Weights of a small GPT-style language model, trained from scratch on English Wikipedia.
Size: 8 layers, 2.42M parameters.
Architecture: RMSNorm before each block, rotary positions.
Training: a variant of Adam for these matrices, 147M tokens, 4496 steps.
Each number is 128 + 32 x the weight over its row's rms, rounded and kept within 0 to 255. Layers, rows and columns count from 0. The size above them is the row's rms in percent of the matrix's.

# layer 3 attention value, 32x160, rms 0.078, rows 24-31, columns 0-79
size [103  95  99 105 102 101 102  98]
[[148  65 117 110 111 146 162 191  74 108 142 188 130 142 163 172 133 118 136 146 158 156 108 104 101 134 140 125 183  99 131 141  62 127  94 109 179 121  87 130 125 115 189  65 111  84 134 119  96 137 129 152 175 119 144 157 153 177 159 131 142 127 118  95 126 104 172  68 179 139 112 159  91  98 162 143 164 130  87 109]
 [182 128 168 119 136  88 120 139 124 125 136 102 157 128  82 114  89 108 127 112 101  74 150 143 150 125 137  84 113  92  99 116 131 120 170 193 137 123 130 105 128 139 144 115 120 189 139  66 107 142 135 193 126 107 135 130 151 147  96 139  93 121 146  78 135  86 223 132 109 139  97 172 107 119 153 159 121 139  83 176]
 [126 145 120 130  93 147 128 132  95 182 182 123 136 150  83 172  97 161 110 109 133 158  91 101 161  82 103  86 103 141 114 178 172 103 130 115  60  69 155  82 130 116  46  84 132 114 155  99  86 111  89 154 116 153  96 144  57 122 147 106 143 134  82 156 198 148 126  93  93 156 159 114  71  84 167 106  87 121  80 104]
 [151 163  83 129 153 148 128 139 181 129 144  85 122 224 101 121  80 115 109 115 122 125 102 128  50 121 132 145 136 110 109 129  56 106 107 167  88 109 166 135 117 165 108 107 210 123 131 142  97 130  84 199  95  90 145 167  99 165 175 183 131  88 139 131 124  17 130  86 160 143 141 147 133  63 136 117  90  90 140 125]
 [146 192 105 110 136 108 103 108 116 149 101 110 123 106 119  80 151 146 113 151  86 176  66 119 105 142 164  94 153 167  80  82 144 126 150 181 218 112  68 181 151 168  94 108 168 151 120 132 152 116 118  65 122 138 111 184 162 120 139 159 157 133  97 139 129  80 116 162 104 114  71 100 131 130 181 175 118 191  59 106]
 [157  45 136 184  88 109 161 119 126 124  99 159 106 137 194 177 123 163 155  65  92 150 153 123 111 175 119  64 134 125 156 101 189 161 134 164 100 166 125 142 107 122 171 141 179 174 121 113 135 147 154  95  60 125 129 187 161  95 139 124 157 136  89 197  99 129 118 154 130 137 153 122  87  74 138 149 139 104 146 123]
 [ 84 111 110 178 161 147 140 101 179 136 111  85  90 134 122 102 126 134 143 184 104 105 101 120 116 106  94 157 118 115 205 132 127 130  98 101 168 152  80 146 142 122  99 113 141  96 132  96 116 118 120 104  99 149 153 143 133 138  94 153 188 177 152 119 156 128 113 133  75  99 161 126 109 176 126 146 186  72 184 151]
 [ 89 123 140 192 145 138 124 162  80 165  92  80 109 105 133 100 117 139 136  61  76 150 120 160 143  68 143 126 147 155 108  99 145 118 113 132 163 151 170 142  76 128 117 132 107 149 117 134 185  97 173 113  84 115 150 118  61 123  90 162 166 135 166 147 101 167 120  99 206 150 184 151 109 137 166 133 163  86 160 189]]
# layer 3 attention output (transposed), 160x160, rms 0.094, rows 24-31,56-63,88-95,120-127,152-159, columns 0-79
size [ 95  87  99 111 100  92 106 103 109 105 105 100 107 104 103 101 107 107 100  99 102 100  96 104 101  96  83  92  98 113  95  99 105  93  86 105 100 104 108  89]
[[132 144 136 139 156  60 137 112 154 204  80 107  94 140 126  86 126  80  83 113 130 134 116 121 111 124 152  88  79 146  90 171 169  72  98 107  61 119  84 148 108 160 140  85  70 105  87 152  95  97 104 168 163 127 136  98 124 112 141 144 159 139 132 200 189 106  69 174 181  92 110 103 172 146 137 120 116  54 163 175]
 [170 184 155 132 145 153 103 151 171 110 127 137 114 144 131 175 179 126 154 153 114 149 146 220 134 136 145 139 186 127 104 163 131 158 142 155  97  89 148  77 127 178 123 108  70 138 151 142 127 105 152 136 194 197  80 155 111 150 164 151 142 101 122 132 135 140 126  93 132 101 140 202  78  87 162 102 141 145 113 149]
 [ 84 107 134 190 159 190 156 107 114 115 148 104 169 126 120 114 193 111 133 109 143 100 178 191 167  84  98 127 153 106 118 160  98 213 125 109 149 135 149 158 158 177 109 172 172 162 175 124 151 121 156  85 164  75  99  67 135 156 100 113  99 119 173 135 132 202 119 136 163 120  91 109 188 128 107 156  77 121 219 140]
 [ 99 171 109 188 200 149 186 177 160 129 146 140 138 132 103 130 210 116 177 126 123 124 149 172 160 153 151 157 138 123 136  92 136 116 127  95 136 136 129 159 184 150 110 114  73  80 195 131  96 145  99  79  93 140  78 155 138 117 147  41 118  86 104 106 115 144 152  78 130 133 139  83  88 105 124 124 143  94 158 101]
 [108 137 169 105 118 137 144 186 174 106 145 128 160 106 164 129 210  75 112  70 126 106 150 123 107 160 177 140 140 124 151 135 137 111 171 114 117 125  91 168 127  63 119 143 174 161 159 172 109 142 126 104 157 166  87 189  90 147 176 113 153 125  74 150  59 190 123 161 130 153 145 144  92  92 152  42 110 141  73 171]
 [146 180 100 127 107  79 142 105 156 129 112  62 134 110 111 120 151 110 121 116  95 157 155 145 156 133 122 121 152  98  97 138 157 145 166 105 132 165 138 128 178 176  77 138 169 202 104 148  54  97 158 102 159 171 164 159 111 104 102  77 123 112  95 131  97 141 152 167 119 107  76 166  59 125 151 131  96 112 114 171]
 [ 98 118 139 117  83 129 123 145 123 137 162 199 175  62 144 131  98 128 187 113 142 124 121 107 162  98 140 161 152 133 133 108 152 137 118 111 137  77 175  89 117 135 201 134 139 146 146 101 181 103  86  78 160  96  70  51 159 130  94  82  64 159 139 128 139 173 157 117 161  98 119 169 141 134 136 174  97 158  62 149]
 [ 77 128  95 119 173 139 171 143 120 123 175 135 143 201 135 145 162 185 194 176 132 132 137 116 134 191 196 163 122  72 105 205 129 149 191 153  58  94 130 108 136 171 117 123 138 107 118  87 105 165 149 131 118 188  94 109 131  80 139 124 134 109 127  74 137 141 105  85 180  52 130 123 133 172 161 145  92 128 128 110]
 [131 189 117 160 117 102  56 101 131 136 179 146 152 134 121 167 179 103 144 184 126  89 118 150 125  80 145 101 102 121 122 138 118 116 100 197  83  40 129 222 119  98 166 125 126 117 159 132 119  84 118 186 117 174 109  73 111 156 126 155 148 165 130 113 141 174  92 164 143  74 111 154 148 100 125 147 108 140 139 152]
 [155 134 101 129 122 193 104  93 114 131 113 176 165 108 193 144 143 115 191 181 148 117 151 188 125 104 163 156 127  94 112 107  74  73  56 168 112 150 142 155  75 161 130  83  61 143  95 143  87  77 140  98 163  79 114 119 112 168  85 107 102 138 119 119 141 107 115  76 164 112  94 146 104 109 159  91 101 104 112 178]
 [137  77 103 156  87 110 165 140 114 108  93 110 106 127 106  91  83 128 124 161 130 180 187 142  99  78  91  99 142 101 163 168 172 179 134  91 193 128  80 109 133  91 102 130 141 135 129 176 136 153 137 157 113 172  98 105 200  83 119 161 130  63 163 119 175 121  80 123 122 162 101  91  90 154 114 154 124 150 188  75]
 [129 149 116 189  87 155 150 164 131 120 111 153 138  49 151 174 115 125 180 156 132 154 104 146 128 159 152 125 205 132 153 112 129 142  73 155 201 108 149 127 214 140 121 104  95 166 107 162 132 124 146 188 158 117 102  84 160  72  90 100 106 167 123 160 181 144 154 132  87 178 133  97 115 145 151 122 187 124 125 119]
 [105 123 154 127  93 156  81 109 167 146 139 172 180 114 145 129 150 117 117 132 165 108 231 176  80 154 123  93 102 121 118 105 100  74 158 105  97 125 154 161  84 147 103 147  89 125 146 130  71 127  90  97 125 187 151  90 135 135  84  68  90 110 157 106   3 121 114 101 101 106 118 186 170 114  86  78 144 143  70 119]
 [197  72  86 106 175 125 156  73 123 165  99 137 107  82 116 129  99 172 177 101  71  94 140  80 120 128 143  65  96 131 182  64 147 109 193  79 140 120 126 111 138 159 136 121 130 157 116 149 159 154  98  74 100 161 128  86 133 162 180 108 132 103 133 166 174  75 131  93 110  97 113 166 144 144 101 128 101 131  91 169]
 [ 71 147 134 151 117  95 121 148  85  93 131 120 133 117 161 127 130 140 119 175 160 107 118  88 173 114 121  99  88 120  54 120 171 145 166  89  93  89 115  87 129  91 122 160 145 129 144 127 126  96 150 108 139 171  63 100 114 127 111 104  94  70 138 122 148 144 153 113 133 188 124  75 122  97 124 171 100 124 121 109]
 [107  74 116 142 172 152  86 114  63 132 158 141  95 159 161 139 133 190  91 137 172 123 148 130 147  96 142 137 169 192 183 160  82  71 170 145  91  93 144 144 124 138 163 112 133 189  53  64 117 153 135  86 164  94 156  75 144 148 140 161 152 145 150  93 193 141 153 155 139  88 109  21  97 120 150 139 124 144 126  83]
 [163 132 151 133 139 134 153  78 132 195  71 127 128 185 136 126 160 128 143 192 113  98 141 133 153 121 139 126  61 154 105 134 133 159 107 145  82 113 137 128 127 188 142 102 117 144 132  77 148  89 158 136 181 178 143  88 121 147 161 113 113 154  67 190 188 176 135 200 170 127  88 112 126 150 148 186 115 162 127 124]
 [146 144  85 123 125  97  73 141 127 186  63 158 104 101 107 138  96  89 180 174 134 191 135 149  76 134 145 108  79  88  64 181 101 120 153  97  95  94 149 156 105 154 163 118 127 147 127 124  92  55 172 133 162 132 102 164 111 147  88 108  53 127 114 125 148 142 162 132 168 104 137 136 156 107 138 158 133 105 126 157]
 [165  93 117 137 133 186 106 117 117 150  81 110  85  72 130 132 134 105 112 143 103 128 185 134  78  77 122 124 125 137 170 144 110 131  98 179 133 170 107 170 172 104 116 155 129 156  97 134 105 155  96 150  91 139  70 138 150 146 110 117 144 193 152 141 179 105  57 156 144 155 120 108 224 185  86 181 106 136 187 105]
 [166 157 139 169  88  97  96 125 142 169  90 145  91  93 127 172 110 137 211 152 142 144 121 146 139 104 123 119 150 140 149 148 123 158 156 161 178 117 180 128  84 164 160 175 108  77 100  99 104 128 144 170 152 167 103  84 168 130 110  65 164 146 129 113 153 134 119  69 138  68 132  69 163 114  95 113 141 145 142  56]
 [ 96  89 139 109 127 113 150 106 145 150 105 152 192  77  79 111 124 142 133  91  99 161 152 145 104  86 131 128 139  59 147 166 150 130 108  73 141  89 149  81  95  48  83 156 136 107 137  79  98 118 153 161 216 159 108  85 127  95 131  98  69  99 145 103 123 157 172 100 165  81 141 160 158 109 130 155 128 167 160 115]
 [140  96  89 100 110 172  83 113 194 157  64 136 134  71 114 176 125  96 129  71 138  78 116 141  65 148 141 114 125 107 149  81 149 114  86  93 122 159 117  99 148 118 179 120 135 150  68 211  75 120 105  87 120 122 145 147 139 141 133 145 121  85  94 166 178 135 166 155  89 157 155 169 144 148 181 135  81 129 120 141]
 [115 142 101 122 131 139  60 158 135  58 144 178 125 103 109 137 185 145 147 137 147  87  53 123 111 171 125 141 128 100  85  91 127  52  90 100 170 158 117  86  96 171  98 147 114 113 147 163 118  98 186  99 150 116 102 105  83 137 120  86  88  69 123 110 125 131 151 142 117  92 129 156 118 198 124 194 129 127 122  85]
 [121 139 106  84 150 158 100 134 141 183 104  87 134 130 109 247 119 138 132 146  79 146  91 182 109 142 134 138  73 132 117 139 135 131 129 142 124 100  98 163 155 122 157 145 130 162  90  95 140 140  51 174 163 137  90 115 165 114 161 133 120 125 125  88 163 163 116 160 173  37 115 141 122  92  94 150  65 164 119 107]
 [157 118  55  93 105  54 179  72 107 141 148 122 112 140 129 114 144 100 180 173 118  69 160 127 127  95 104 140 190 115 158  91 119 129 176  95 119 111 108 126  49 174 100  99 125 106 180 125 130 174 105 100 107 141 128 119 129 112  87 130  94 132 134 169 170  87 115 143 140 108 114  83 158 122 124 130 127 196  99 154]
 [178 154 147 163 170 132  76 139 108 136 110 135 108 120 183 182 135 138 194 177 146 154 156 118 137  87 147 110 112 145 111 120 156 131 129 132 167 111  94  94 146 131 133 131  95 153 102 134 181 165 141 100 131 122  46 128 136 169 128  56 138 147 118 156 111 127  88 121 126 133 114 114  81  97 160 101 148 142 170 155]
 [ 82 159 126 148 177 164 150  99  90 146 122  81 112 153  98 123 104 141 152 125 174 116 189 179 167 120 128  87 152 176 153 143 134 157 146 149  47 149 124  75  83 118 144 124 158 110 156 191  98 123 131 148 109 180  65 105 144 151 139 133 180 112 119 108 154 176  97 152 135 127 162 176 107 162 121 165 119 204 199  64]
 [184 188  93 120 128 151 129 134 159 141  98  78 120 103  80 137  92  81 201 166 154 107 160 135 176 132 116 125 120 173  31 141 175 187 128 122 183  80 106 132 108 120 102 113 151 101  76 158 172 191 155 127  50 157  93 125  91 102 125  26 150 134  70 123 125 161  95  70 118 153 114 129 108 175  69 120 153 122 126  85]
 [137  94 219 157 165 175 145 146 148 103 114 172 142 128 139 151 200  82 152  54 142 127 124 165  73  96 140 100  57 104 102  90 126  71 133 135 123 114  94  80 115  77 113 146 144 135 152 143  92 164 113 158 132 146 137 116 178 153  74 114  97 197 136 160  94 159 124 120 189 122 190 109 156 120 150 142 110 151 142 119]
 [176 166 131 176 139 103 165 110 144 131 127 103  99 132 172 151 158 125 151  53 139 104 141 165 110  96 166  91 149 142 155  96  97 166 156 102 131  98  94 121 112 170 114 107 131 124 178 168  74 156 143  85 137 175 148 166 198 163 127 125 107 130 181 224 186  93  94 109 128  90 157 184  91 128 141 140 119  94 154 153]
 [ 52 145 118 159 124 109 119 115 112  97 211  89 183 137 172 128  97 113  98  92 148 126 165 153 104 136  85 164 135 118 160 105 146 103  85 214 105 170 161  82 105 116 122 110 134 168 173 122 191  82 123 182 141 125  95 110 138  69 135 113 140 134 161  82 150 121 109 136  90 137 120 138 147 126 132 156 121  84  64 154]
 [117 173 118 124 159 145 175 144  95 147 115  82 104 166 157 166 190 103 138 116 139  91 134 180  67 161 158 136 171 145 132  74 109 193 125 133 173  99 114 164 144 160 137 115 138 106  78 136 104 158 143 163 112 149 140 166 122 168 100 146 153 133 186 171 147 163 121 138 143  70 175 119  86 203 177 119 143 159 110  96]
 [167 134 133  79 177 133  62 156 177 135 124 136 151 176 150 108 130 114 106 170 163 119 172 156 114 173  77  95 128 184 123 125 161 118 169 134 117 139 164 103 144 108 103 173 136 150 109 177  73 138  76 137 162 152 146 102  53  99 122 121 146  98 116 100 128 119 143 213 106  76  74 174 167 136  96 147 114 131 101 130]
 [119 100 105 143  26 140  69 138 230 120 124 129 119 148 137  82 178 123 120 114 109  88 145 190  70  73 136 136 128 135 131 123 113 106 130  94 125 167 119 116  76 159 112 115 140 130 128 113 164 151 154 137 107 205 134  66 114 129  87 136  94 140 119 207 184  99 102 190 172 106 128 102  98 175 148 158  62 135 131 159]
 [100 133 192 151 139 122  96 125  79 103 116 145 169 155 103 105 174 172 143 164 144 106 118 200  83  97 118 135 176 153 138 129 112  96 133 158 138 157 153  78 103 117 119  87 127 121 187 150 160 127 158  69 115 161 122 119 188 161 161 143 120 134 147  99 112 138 124 125  80 163 137  82 147  57 107  95 132 172 188 114]
 [194  96 204 141  96 123 158 142 156 112 174 170 111 107 134  91 133 149 102 101 121 114 144 116 159 104 126 154 166 117 137 152 146 126 135 114 164 153 113 113 121 132 131 129 122 120  58 163 151 205 113 136 103 139 142 156 134 120 121 113 103 135 119 167 118 187 111 188 117 178 160 124 142 151  98 176 140 179 143 181]
 [165  87 197 137  78 124 186 119 114  82 108 118 156 120 101  52 127 133 112 116  90 126 139 110  76 130 154 119 167 173 126 179 162 124  48 102  52 122  96 132 142 107  80 132 169 109 104 125 194 182 174 112 149 146 156 142 110  95 147 128 122 138 164 151 151 124 144 130 124 149 163 103 146 137  85  99 157 138 173 196]
 [195 195  88 177 132 122  94 101 131 128 182 180 178 127 129  60 140 125  80 105 155  94 123 118  79 143 128  88 131 106 134 183 148 111 169 107  94 162 152 104  95 157 104 105 165 156 135 115 163 101 136 140 147 152 126  99 174 119 111 140 127  83 135 111 202 118 114 139  94  99 107 108 153 134 123 118 135  91 129 166]
 [158 128 141 159 131 176  91 111 124 188  78 129 118  90 169 188  79  97 147 127 115  90 117 151 129 162 208 165 123 134 106 130 146 153  84 135 192 139 137 108 123  85 130 126  42 175 166 133  94  79 122 169 140 113 131 120 171 181  97  97 167 128  77  89 133 177 101 156 159  95 114 154 135  82 157 118 128 146  84  68]
 [173 138  90 110 131 127 101 158  98 118 177 140  68  92 133 116 147 161  90 146 162  78 117  91  87 162 144 128 183 110 133 151 217 117 114 138 167 161 118 183  77 118 114 169 179 116  96 144 173 144  39  99 134 131 113  94 161 107 148  87 138  86 122 163 128 110 168 145  85 117 131  92 146 157 100  90 128 100 157 156]]
# layer 3 MLP gate, 448x160, rms 0.0995, rows 0-12, columns 0-79
size [114 100  96  99 103 105  97 101 101  97  96  99 102]
[[ 75 200 152 135  97 108 155  88 130 123 164  80 149 171 145 150 138 151  91 176 105  66 140 139 110 160 100 153  94 140 111 145 130 150  86 153 132 170 157 177 120 132 133 181  82  89 136  86 121 106  61 156  73 126 152 115 118 131  98  95 152 136 180 123 147  76  99 123  97 110 146 107 123 128  69 122 107 124  48 157]
 [156 132 112 158 176 105 133 151  84 143 148 180 107 172 161 110 136 125 167 101 119 160  89  97 147 102 217  98 126 153 148 133 122 155 130 125 115 133 147  84 113 185 108 131  97 170 123 177 151 168 137 165 174 128 102 115 157 108  79 157 224  93  93 160 100 114  57 116 102 103 237  87 103 125 161 138 165  77 114 119]
 [135 146 118 152 109  89 168 127 111 129  96 133 166 125 152  39 180 127 152 154 144 138 165 113  82  99 180 127 117 156 157 131 153 130 124  74 123 193 143 126  96 166 151  90  94 101 180  68 114 117 142 129 115  94 157 113 162 142 166 138 165 160  75 224 119 127 112 177 186 132 204 146 126 136 125  86  89 112 113 100]
 [130 113 153 216 170 108 133 120 101 117 129 120 144 140 121 136 125 111 150 153 146  67 116 153 105 151  93 107 117 149 126 135  92 139 112  98 181  75 113  87  96 133 177 185 107 114 107 144 141 126 115 106 104 154 160 120 127  91  77 150 172 149  94 213 139 162  58 120 114  45 172 177 112 126 133 110 114 123 144 103]
 [138 110 117 150  81  89 115 127  87 165  53 103 128 162 154  58 168 118 127 126 133 119  69  85 147 161 133 112 114 171 215 136 141 203 122 125  91 140  96  87 118 106 119 118 133 102  81 129 163 138 150  97 107 123 172 158 113 103 103 174  92 116  89 159 145 121 139 128 173 118 201 158 101 133 164 112  91  93 127 194]
 [117 139 110 150 121 158 176 107 136 103 114  90 142  91 110 176 139 180 111 171 150 110 217 131  88 152 168 137 118  68 187  69 183 107 119 101 138 104 166 179 126  69 112 127 116  68 166  67 135  67 151 159  74 164  81  93  97 117 160 106 130 119 105 160 120  99 120 106 116 132 143 134 185  78 139 167 149 110 100 153]
 [103 123  97  95 157 170 154 124 115 171  57 141 149 110 119 167 123  94 118 102 147 129 184 115  72  87 156 157 178  73 161 122 155 151 159 138 144 100 146  97  99 129 167 134 128  86 108 136  91 120 135 135 178 165 109 134 197 140 118  94 129 170 103 162 159 123 112  55 128 162 105  84 155 152 162 141 108 137  87 146]
 [175  84 136  82 143 117 155  78 136 103 180 130 156 129 166 109 146 106 137 108 103 117 103  86  84 150 141 155 126 142  64  82 112 112 128 165  59 162 130  88 139 126 114  97 106 169 145 113 182  86 107 148 111  94 132 105  97 139 100 145  92 143 102 121 104  82 133 117 115 131 109 128 101  99 137  56  90  47  78 146]
 [108 128 155  78 140  95 141 135  71 132 181 115 128 201 192  74 200 101  57 138  74 116  95 120  97 124 131 164 127 118 124 140 177  96 109 160 127 179  83 126 194 123  99 119 157 143  82 147  99 141 132 169 104 184 166  99  57 142 156 146 149 148 106  80 176 121  96 106  96 106  90 152 104  86 125  62 106 109 140 140]
 [105 121 132 126  99 108 139 145 109 125 125 169 126 122 178 158 111 121 158  82 199 129 166 104 142 104 163 199 110 117 134 100 126 128 140 139 146 108 134 184 107 146 139 165 133 112 104 153 103 111 160 128 132 171 117 132 116 173 143 167 125 186  81 163  81 116 196  85 149 127 141  96  80  96 151  98 178 148 121 118]
 [118 172 119 124 120 174 173  68  51 134 134 134 129 140 121  88 134 125 138 125 143 122 127 126 132 158 129  79 133 144 141 104 116 187 115  95 135  84 143 131 114 102 143 128 132  45 136 153 122  94 149 121 108 137  91 126 105 167 186 148 159 160 158 175 146 127 127 119 159  90 169 104 137 151 106 150  98  47 105 200]
 [157 137 132  94 146  90 155 110 190 187 163 117 137 104 131 172 126 164 127 157  98  34 175 158  88  80 114 157 108 129 115  79 139 103 144  82 133 115 155 109 206 111  70 126 103  79 181 171  59 153 115 106 141 150 113 128 154 150 142 166  85  81 109 200 147 113 103 125 154 182 151 146 142 133 113 161  86 107 179 136]
 [132 135 179 122  64 162 156  97 110 168 112 117 115  84 130  80 162 118  72 111 111 180  84 136 156 124 137 131 157 109 192 102 180  89 154 130  75 118  92 144  67 104  64  99 126  93  83 127 162 114 131 147 132 105 177 121 106  89 196 130 135 144  63 140 139 104 130 180 119 158 121 155 123  83  69  96 144  61 153 197]]
# layer 3 MLP up, 448x160, rms 0.0946, rows 0-11, columns 0-79
size [111 103  96 100  99 106  99 104 101  97  94  98]
[[191  62 133 193 104 126 109 124  78 126 131 109  83 146 174 162  89  97 134  96  88 140 135 168 166 129 128  88 148 178 124 112 117  81 132 108 164 157 112 142  97  60 177 188 171 108 134 151 160 101 138 180 142 120 171 139 159  88 130 128 104 144 121 135  88 150  88 143  19 132 164 168  70 113 141 176 140 163 103 156]
 [102 124 141 175 167 108 103 121 140  91 134 120 146  86 110 152  90 148 127 150 161 101 125 170  94  95  59 196 114  96 163 136  75 105 156 114 109 188 119 158  97  73 163  76 120 146 130 106 160 160 120 115 109 108 128 162 121 163 120  70  89 111 141 114  21 119 145 155 160 156  53 181  94 123 151 130 132 118 154 132]
 [178 114 126 155 108 154 165 133 164 155  89 140 134 115 129  95 157 100 151 155 149 132 170 133 165 159 137 104  70 119 128 158 106 158 146 126 148 227 161 196 130 173 140 108 107 114 149  80 130 144 112 136  69 157 119 109 171 137 154  76  62 147 143 138  69 124 139 158 141 139 129 107 107  88 138 114  77 109  95 115]
 [161 119  92 109 143 115  97 158 115 136 105 162 120 143 200 111 124  99 124  85 168 133 160 127 172 118 102 145 135 110 155 201  60 146 135 121 124 141 113  91 126 144 181  93 106 142 122 139  76 117  89  79 166 185 153 149 119 127 113 118 162 138 127 131  58 112 185 170 146 113 153 155  63 100 166 129 147 110 145 181]
 [126 137 150 119 178 127 113 136 124  96 144 141 116  82 180 136 109  74 120 166 130 124 119 171 173  87 156 129 162 137 105 181 164 131 167 121 115 141 174 151 103 175 148  91 104 135 177 159 149  78 117 131 156 115  98 132 124 160 155 102 183  86 155 127  64  95 165 153 151  98  96 159 141 100 175  99 143 110 111  69]
 [ 90 129  92 104 157  61  86 167 159 133 170 135 161 129 116 145  84  76 103  89 148  93 118 112  79 119 121 142 197 137  97 159 124 152 124 142 149 129  60 104 118 171 155 176 121 144 100 193 125 153 139  95 125 104 119 102 130 146 156 137  92 103  94 135 127 149 197 130 141  86  73 175  96 168 142 110 109 116 122 167]
 [155 110 139  96  68 169 106 108 154 117  99  92  33 145 104 181 173  92 115  99 125 158 191 129 165  27  85 140 140 110 121 129 159 120 128 151  81 120  73 172 125 114 117 117 117  62  61 115  85 117 173 132 122 140 170 169 112 124 139 118 207 138 125 124 124 122 107 133 119 160 147 138 136 147 172 155 151 160 145 160]
 [131 131 159 193  90 112 146 105  45 114 132  72 100 160 144  90 125 127  91 113 165  93 132 126  91  89 157  93 109 182 125 105 164 124 118 195  92 165 171 107 136 101 163  98 123 111 127 114 192  47 133 185 103 133 138 139 108 110  85 101 152  71 130 190 130 123 143 172 156  62  98  95 114 162 137  97 164 131 154 127]
 [140 122 144  80 147 116 106 130 165 152 152 172 132 110 161 120  97 160 170  93 175 196 191 132 193 119  93 134 120 149 187 178 106 173 190 111 101 103 130  81 119 150 152 138 150 141 132 108 122 146 128 138 133  98 125  96  95 131 114 131  61  94 105 125 128 119 190  90 170 137 101  80  92 199 118 175  85  94 192 138]
 [126 131 120 130 119 143 156 152  98 115 174 107 114 108  94 124 118 134 138 160 138 155 192  96 143  96 185 125 102 154 146 117 114 145 163  85  92  88  93 126 140 135 122 148 132 198  56 190 157 139 131 180 122  90  95  73 126 139 107 137  78 160 123 171 151 167 139 103 110 113 140 117  86 132 150 129 137  91 145 128]
 [155  88 169 147 164 127 114 147 229 130 168 116 106 122 146 156 147 167  99  69 105 119 188 105  96 178 154 158 131  99  85 129 125  69  94 126  83 142 108 130 183 142  95 152  71 180  80 103 165 119 134 142 130 142 193 204 175 151 117 145 134 143 117 114  67 101 121 123 112 188 159 164 127  85  80  67 132 158 147  97]
 [125 108  83  78 133 104  68  57 130 149  92 135 105 128 158 130 112 147 137 134 131 173 123 110  80 107 125 136  90 105 128 126 161 139 136 159  91 175 102 156 109  88  90  85 140 119  92 109 144  86 127 133 183 137 116 109 138  95 120 187  83 129 105 141 108 127 115 183 136 135 107 135 127  67 141 101 145  94 132 165]]
# layer 3 MLP down (transposed), 448x160, rms 0.0863, rows 0-11, columns 0-79
size [112 104  95 103  89 109 106 102 100  96  97 104]
[[155  90  63 167 153 148 112 100 105 149 107 141 117 159 153 115 198 125  99 157  78 139 155  75 227 140 139  70 177 204  97 142 140 207 102 136 143 116 126 133 112 196  74 150 154  78 133 147 151 119 153 148 182 102 109  77 150 124 165 139 117 140 158 102  95 114  92 151 145 156 168 164 162 158  83 143 153 132  98 155]
 [102 136 151 140 171 135 144 114 152  81 147  25 106 114 154  81 100 124  94 185  91  90 109 218 111 135 121 123  99 131 109 122 131 180 103 120 199 133 199 151 136 128 187 117 147 126 116 140 163 151  94 104 179 154 144 119 124 128  98 135 118 166 110 145 186 151  53  74 139 166 185 176 108 152 100 136 127 123 142 100]
 [145 127 106  86 172 128  99 175 170 124 112  65 157 175  89 123 126 106 141 113 195 165  96 170 141 173 161  95  79 130 141 151 173 127  23 175 161 141  84 118 139 173 152 128 133 116  71 121 101 108  97 151 126 105 112 138 180  95 149 168 117  90 105  68 139  68 197 142 147 162 136  95 137  83 138 102  78 132 101 142]
 [ 76 153 128 143 104 150 147 152 243 124 176 108 127 124 109 137 133 144 214 111 123 120 120  97 120 180 149 176  79 137 121 108 161  92 117 101 112 157 117 131 161  96  69  52  89 120 180 146 123 128 125 133 105 134 120 101 148 143 199 180 130 111 129 103  95 140 129 126 163 146 133 172 103 153 118 110  86  71 137 115]
 [117 130 139 152 105  94 127 135 125 116 128  72 206 126 111 112 102 158  65 135 168 100  53  95  86 141 136 134 116 118 112 124 184 136 139 163 157  42 102 205 164 190 138  81 124 139 122 149 143 146 134  97  82 120  88 139 117 159 117 118 118 152 121 120 105 146 121  86  81 116 173 101 149  92 132  65 117  90 122 137]
 [ 58 151 151 109 142 133 153 142 165 133  94  80 169  94 149  94 113  81  48 138 111  97 121 111 109 138 101 135 157 109 107 121  74 168 153 180 117 154 107 114 137 175 106 159 147 106 136 143 157 175 173 140 140 158 167 129 130 156 123 132 166 119 187 121 150 128 159 133 167  54 111 190  99 150  90 156 148 124 110 165]
 [107 149 140 149 194  73 140 135 102 141  88 124 112 107 156  42 136 169  99 156  72 178 120 138 117 174 152 172 140 134 127  80  88 120  74 142 142 124 143 126 151 137 133 169 124 159 154 100 110 104  92 110 118 115 125  88  73 144 138 129  71 110 131 105 111 116 119  99 164 127 113 168  89 112  21 167 149 203 108 152]
 [108  69 132 156 140 174 103 139 150 100 163 120 110 139 154 157 127 146 166 116 133 156  89  87 162 111 114 130 101 100 122 146 237 144 137 153 137 104 124 106  68  97 114 108 140 156 173 133 116 103 122 155 164 174 147 116  98  90 119 109 120 188 134 125 150 168 134 117 121  95 164  51 136 149 128 112 133 130 131 184]
 [151 175  72 123 185 136 153 126 111  90 113 141 182 119 115 150 161 192  97 184  87 132 163 179 181  91 169  26 141 148 142 139  70 147 184  85  90 136 100 111 116 167 137 152  81 156 137 115 181 141 109 127  63  83  90 116 164 112 117 142 172 158 140  97 116 100 135 150 110  97 155 155 127 118 148 126 171  95 174 147]
 [ 78 110 162  99  74  77  87  72 133 135 129 115 134 146 152  94  41 146 158 105 200 101 178 126  97 108 125 135  86 121  98 106 144  84 147 109  77  76 141 138  74 138 144 117 177 124 133 171 103 127 192 137 136 145 106 162 131 124 125 157 230 169  89 139  64  95 158 125 170  66 126  84  86 126  97 104 104 194 136 100]
 [163 134 102 144  88 120 176  97 130 179 172 144 141 150 147 171  86 151  98  85 103 150 166  75 117 112 170 152 182 112 157  66 162 139 147 105 140 129   6 135 139  98  93  88 146 112 117 109 158 136 127 178 110 146 118  96 130  90 190 123 145 146 157  89 131  86 112 104 158 140  85 176 134 107 148 135  71 106 143 142]
 [149 105 111 130 139 127 109 109 138 120 117  57 107 190 182  82 179 166 228  84 156 127 105 183 132 173  82 152 130 155 126 135 112 104 151 131 114 170 106 136 148 154 142 170 178 141 148 185 121 103  89 156 121  90  67 161 109 134 187 117  80 129 117 115 128  97 117 158 170 135 143  96 131 111 136  82 161  79  75 126]]